Part of a small language model's weights.
Size: MLP 704 SwiGLU, 6.3M parameters.
Architecture: RMSNorm before each block, no biases in attention or MLP, untied embeddings.
Training: 136M tokens, 11331 steps.
Each number is 128 + 24 x the weight over its row's rms, rounded and kept within 0 to 255. Layers, rows and columns count from 0. The size above them is the row's rms in percent of the matrix's.

# layer 2 MLP up, 704x256, rms 0.169, rows 163-166, columns 0-255
size [ 64 123 113 105]
[[113 149  96  95 103 156 132 114 138 160 103 109 128 125 161 125 107 140 107 108 147 116 136 152 185 147 150 131 126  94 156  80 179 160  86 146 149 109 150  88 120 117 123 133 122  95  86 117 115 125 130 162 115 122  96 205 127 142 161 142 127 129 124 113 127 103 121 124 147 149 154 119 133 133 133 177 124 119 106 124 132  97 151 129 123 131 156 151 134  98 137 112  87 124 117 133 181 125 150 101 103 171 134 129 171 157 174  93 137  84 128 157 171 109 115 121 118 142 113 179  78 109 107 114 117 185 102 160 108 124 119 138 115 127 133 153 117 132 160 158 140 126 166 145 123 117 129 162 116 120 180 146 153 102 127 161 153 128 118 128 113 139 137 127 146 174 116 134 113 130 114 128 172 105 137 156 136 116 138 167 117 118 143 125 141 159 146  92 132 140 178  74 144 152 134 127 117 139 134 104 137 144 106 121 144 186 126 141 120 109 110 121 106 101 148 105 100  94 106  89 105 155 103 183 149 115 158 127 159 160 144 124 136 160 159 117 111  84 130 112  82 144 143 175 116 144 103 129 134 146 104 137 131 142  86 125]
 [144 131 138 119 146  97 109 134 112 117 118 103 118 124  97 108 139 113 169 150  89 109 168  92 100 107 118 144  82 144 116 141 106 173 129 110 152 147 144 124 128 103 125 144 157 109 114 114 127 125 170 112 162 133 117 155 110 154 103 104 102 170 107 158 154 157 104 137  90 146 130 142 139 122 125 136 145 112 116 134 138  71 132 121 140 135 122 137 142 103 126 161 132 154 138 144 211 128 104 110  77 111 200 111 150 141 102 112 135  80 107 160 114 149 143 112 119 168 127 142  81  88 173 128 111  95 149 124 116 120  96 155 150  93  93 135 150 120  97 170 115 134 110 119 131 107  79 102  99 153 181 110 147 127 160 175  82 122 151 159  82 127 141 109 129 117 135 126 127 125 136 129 117 101 149 116 180 146 126 158 135  96 113 152 135 160 125 121 132 161 147 140 143 139 112 108 136 142 145 110 152 132 178 149 117 134  84  90 135 116  97 147 109 107  97 151 144  94 144 117 104 121 127  93 161 119 153 121 183 148 157  83 130 160 128 103 128 144 140 135 105 117  94 103 106 105 145 148 146 101 126 142 132 156 150 128]
 [157 144 134 136  68 143 106 126  99 145 172 147 124 133 105 110 108 109 180  84 162 114 146 121 100 155 150 116 102  91 102 159 159 105 139  76 106 139 121 153  91 135 102  87 169 136 154 144 111 150 157 143 106 131 112 129 144 127 151 170  85  92 160 128 114 143 144 111 144 101 135  90  96 159  87 119 109 179 111 174 147 105 100 137 137 123 117  98  90 123 127  87 102 160 109 161 140 117 124 109 154  99 138 108 143 149 162 109  75 117 119 110 102 125 112 126 131 126 156 126 147  93 155 176 166 129 141 133 103 154  80  94 136 128 116 114 132 137 131 102 129 126  95 152 155 169 126  85 137 130 133 114 121 137 146 117 146 140 121 117 126 152  96  91 146 131 117 127 143 109 127 106 141 129 127 178 136  74 106 129  75 157 145 133 134 149 127 129 136 143 148 129 109  86 137 103 139 154 145 155 119 143 130 119  99 133  68 132 134 126 116 102 129 146 112 142 155 149 173 150 138 154 123 140 157 139 104 183 124 144 157 158 150 158 123 112 148 191 135 108 130 100 156 151 140 116 147 122 119 108 111  78 104 119 134 108]
 [130 111 152 119 134 112 127 113 168 125 185  98 153 161 119 111 123 153 131 126 152  99 146 165 102 136 155 167 123 154 155 118 157 134 121 113 157 122 118 122 116 152 117 146 149 130  71  91 131 146 156 128 137 137  90 111 113  99 104 131 150  72 143 154 132 135 132 128 101 172 168 120 149  81  94 128 175  91 131 135 141  71 127 150 126 162 131 116 147 156 139 138 121 124 116 135 159  90 116 114 143 103 140 146 143 152  79  82 138  96 108 178 136  90 148 149 132 135 150 123 131 174 145 163 144 141  71 126 128  95 115 201  96 181 138 115  81 101 111 124 117 150 105 109 149 125 129 164 150 138 127 137 114 119  91 173 141 170 152 155 124 133 144 120 129 144 136  61 125 161 152 174 133  67 132 110 128 149 154 140 128 104 153 153 101 125 162 118 159 152 101 100 145 156 160 144 133 159 133 119 151 139 114 146 162 114  92  86 108 136 144 171 137 120 132 113 122 150 149 143 137 134 113 124 130 131 127 150  97 120 155 115 124 124 140 145 103  95 145 147 104 150 149 120 143 115 116 128 142 117 139 119  86 128  99 115]]
# layer 2 MLP down (transposed), 704x256, rms 0.0562, rows 163-166, columns 0-255
size [ 61 124 114 105]
[[140 135 126 133 152  99 150 161 160 102 172 132 129 156 109 145  81 143 135 137 127 104  91 117 154 126 144 133 167 148 149 143 103 140 144 144 149  64 150 135 132 125 173 124 132  83 141 116 141 118 128 139 142 103  99 136 114 133 128 148 131 157  94 150 124 150 169 117 133 160  81 133 116 138 157 141 143 162 174 119 117 160 140 103 108 147 125 124 128 143 146 145 137 115  51 115 135 110 133  93 142 108 119  92 174 132 100 111  98 151 141 105 105 129 153 133 116 119 157 101  85 120 127  98 137 120 143 142 130  92 142  93  92 122 140 133 110 131 132 130 136 136  97 141 166 130 127 127 111 130 134 115 161 110 131 109 136 108 103 121 107  67 111 126 147 118 170 128 161  98 153 155 110 121 116 134 106  97 125 132 102  64 107  89 122 118 136  75 125 111  96  89  73 127 160  75 133 162  73 153 124 129 152  96 113 141 117 115 106 152  98 152 161  99  95 122 156 148 101 112 142 140 158 121 108  97 137 155 131 157  92 151 146 133  75 153 114  63 144 127 113 116 125 109 141  89 136 139 101 142 136 138 190 131 125 119]
 [126 112  77 126 115 155  90 133 147 141 171 130 143  94 101  98 137 141 145 110 156 162 103 139 109 116 107  78 129  99 112 134 149 123 129 148 147 129 158 166 128 164 114  96 120 102 105 116 150  90 128 159 117 125  89 147 132 131 150 144 130 177 171 107 104 148  76 112  82 104 173 121 137 134 143 105 119 136 143 106 102 139 102 141  86 152 113 123 133 187  81 158  99  87  66 144 157 128  96 111 158 108  80 118 144 159 145 137 144 133 153 123  85  84 119 144 155 136  80 118  53 136 104 132 141 164 141 119 104 114 152  99 138 120  77 147 124  86 150 121 141  99 145 136 124 114 146 155 145 111 117 128 156 140 172 138 118 133 120  95 114 113 136 150  90 106 134  59 104 102 126 133 138 160 126 142 108 102 139 121 117 131 107 115 134 150 126 109 162 119 106 131 147 137 147 132 162 155 119 130 141  99 119 130 149 171 138 118 151 120 164  91 127 146 124 148 122  86 144 153 132 123 114  92 146 145 136 126 124 122 107  86 159  99 132 138 140  90 150 135  97 127 149  98 149 117 136 139 154 145 118 142 121 163  97 161]
 [151 134 127 149 126  99 156 147 116  97 123  98 123 128 107 159 126 136 131 129 109 122 100 131 126  89 132 179 155 139 130 147 108 124 141 106  95 113 120 109 118 165 129 131 147  94  93 130 114 100 121 133  91 134 151 129 165 118  98 102 102  94 100 146 152 135 142 140 164 138 161 157 140 107 121 144 140 117 131 113 149  99 116 153 154 127 139 183 106 132 126 124 152 116 142  80 168 122  96 166 116  94 135 148 106 129 123 143 147 154 136 143 127 126 160 100 161 138 136 173 120 137  78 118  92 125 128 164 127 136 119 114 109  93 128 159 135  97 111 101 103 116 189 115  90 115 126 155  90 120 117 145 122  91 139 186 102 109 100 184 135 165 142 125 146 126 111 111 133 117 145 147 129 160 140 122  74  95 142  78 120  90 118  92 134 121 132 167 129 120  95 167 150 140 139 108 120 112 130 116 105 149 101 117 109 147 129  69 192 159 131  89  91 131 125 154 104 105  92 139 132 134  90 151 138 156 178  78 138 146 138 112 136  98 153 124 101 145 133 118 143 162 118 141 121 166 109 116 163 165 142 160 178 134 143 173]
 [125 133 144 132 101 118 116 149 109 137 118 105 164 115 139 143 111 124 124 141 106 142 156 118 207 130 118  99 133 102 127 159 118 208 141 116 118 114 138 144  97  86 120 112 126 107 143  85 102 126 123 125 181  75 132 109 108 108 106 119 110 114 150 142  88 178  98 135 131 134 104 136 141 140 129 142 180 157 116 147 127 134 155  80 140 133 172 152 106 134 168 118 119 140 139 162 114 128 167 123 144 125 107 135 125 120 124 150 108 100  83 172 157 121 125 128 143 168 154 103 158 120 112  95 128 118 113 107 138 125 153  91 156  90 130 149 134 112 118 102  68 138 145 147 111 158 151 126 134 112 148 140 125 129 134 105 109 150 130 136 144 191 129 122 147 133 167 144 144 140 123 157  88 156 139 115 121 163 107 150 153 160 140 110 158 101 151 146 169 194 148 129 169 116 145 111  73 167 118 137 131 122 118 118  96 135 137 130  98 155 134 149 126 133 120 129 141 147 110 162 108 104  94 156 111 100 112 117 195 127  81 163 107 141 160 116 113 121 128 109 148  89 117  84 133 137 163 100 109 101 143 122 158 117 103 137]]
# layer 2 MLP gate, 704x256, rms 0.163, rows 164-167, columns 0-255
size [125 109 100  80]
[[138 138 114 178 129  93 123 128 143 147 174 158  86 138 131 159 109 108 106 132 132 110 132 115 116 118 115 177 124 162 156 161 120 128 137 114 133 124 100  94 156  94 177 170 131 121 143 144 150 122 142 101 144 128 141 144 135 136 146 119 136 119 127 142 132 103 159 117 124 115 114 134 126 164 159 115 108 106 138 105 132 145 138 134 161 100  71 105 119 122 162 113 126 181 121 141 158  93  93 132 130  87 175 106 130 135 126 162 182 159 103 132 143 149 147  71 158 103 148 147 130 149 163 124 179 110 100 135 131 143 141 145 131 105 175 126 122 132 116 124 153 119  87 158 136 134 132 110 133  91 107 148 128 151 123 145 121 156 121 104 163 110  94 165 159 126 116 129 117 112 100  99  87 130 159 130 132 147 141  87 172 125 114 134 167 113 117 137 106 164 125 149 117 149  62  90 139 120 136 122 105 113 204 153 144 169 140  66 119 106 101 113 116 119 133 107  95 123  78 178 110  84 125 134 109 117 145 145 127 154 103 113 119 149 139 160 130 162 135 128 109 104 125 121 117 117 134  93 128 130 168 134 156 189 110 131]
 [167 152 163 122 131 181 114 102 114 146 172 117 160  88  71 134 131 135 147  68 121 109 139 157 136  84 155 148 135 119 122 182 126 116 113 143 102 130 130 142 112 141  89 100 135 144 115 150 131 131 155 165 133 129 158 128 156 128 113 118 150 107 149 136 152 128 142 109 132 118 125 107 139 181 124 134 114 139  81 139 125 112  96 120 159 141 181 118  99 147 115  83 131 148 152 123 126 104 112 126 149 109 104  94 144 139 137 149  73 140 151 146  63 154 120 158 160 133 144 119 161 130 110 155 114 100 143 110 105 167  61 127 119 105 168 159 102 135 104 116 142 119  93 128 124 145  97 133 131 150 164 125 162  95 150 161 135 127 123 141 139 145 129  84 127 125 121 110 140 151 120 137 152 137 120 134 191  76 149 106 108 129 128 108 140 119  90 125 116 130 112 153 138 140  89 113 137 105  93 164 108 166 100 127  90  84  84 166 132 143 107  96 106 162 144 121 126 131 160 126 112 130 110 158 173 164 129 130 142 127 123 132 142 129 159 156 126 162 161 110 116  80 153 169 133  89 104 113 164 142 104 116 113 115 131 118]
 [175 155 130 156 105  83  96 137 149 129 139  79  97 121 138 107  89 117 125  77 130 135 126 169 105 118 131 110 125 116 148 144 159 196 143  95 114  98 179 117 130 121 152 106 122 132 111 112 132 125 143 116 173 135 150 119 127  86  55 126 137  63 151 143 122 120 135 109 128 138 122 114 124 110 122 146 161  98  79 113 143 111 117 128 110 118 157 132 115 164 183 146 139 124 106 138 194 111 108  67 111 114 178 147 112 104 124 119 136 121 121 138 147 158 110 161 120 139 121 141 183 114 109 152 148 123  83 126 102 126 160 173 119 176 149 102  92 119 137 128 102 102 148 109 132 132 154 143 143 151 123 126  79 119 168 146 150 141 138 126 137 151 114 110 112 138 125 115 159 166 115 139 120  94 130  85 125 118  73 147 112 117 122 122 170 100 127 140 117 127 114 146 128 174 147 130 126 140 101 134 125 161 137 162 103 124  99 109 131 130 116 155 142 116 134 124 134 115 150 125 114 126  66 157 147 114  95 147 156 113 124 108 150 139 152 118 101 131 152 105  97 119 178 111  90 154 118  86 133 122 106 160 128 115 131 137]
 [145 139 120 157 120  79 107 155 166 153 153 131 189 146 114 127 151 141  97 139 126 118 134 103 133 170 127 117  95 119 149 121 143 125 131 100 118 106 109 125 157 156 181 107 131 141 116 166 138 121  98 122 130 120 107 134 101 134  99 121 112 123 133 135 130 117 170 108  75 145 140  76 128 132 160 137 131 113 105 129 124 131 114 102 129 133 187 141 101 150 149  80 103 138 178 116 151 132 134 119 133 132 131  92 104 129 102 145 127  74 114 161 127 120 116 130 176 152 168 140 147 129 147 102 137 143 139 115 131 112 133 140 123 193 165 147 104  92 144 145 109 119 120 100 116 120 132 151 116 110 104 128 120 117 147 129 153 155 143 158 176 107  69 133 109 153 149 126  92 154 158 106 110 114 170 119 158 152 110 125 122 124 178 147 118  95 149 163 133 117 151  94 112 157 106 148 147 132 137 149 133 122  94 161 165 148 130 122 119 141 100 133 129  79 130 125 137 124 159 112 168 133 121 178 163 119 102 137  97 171 132  93 111 126 176 154 135 145 147 141 139 122 123  58 149 163  87 167 105 151 163 143 174 130  96  97]]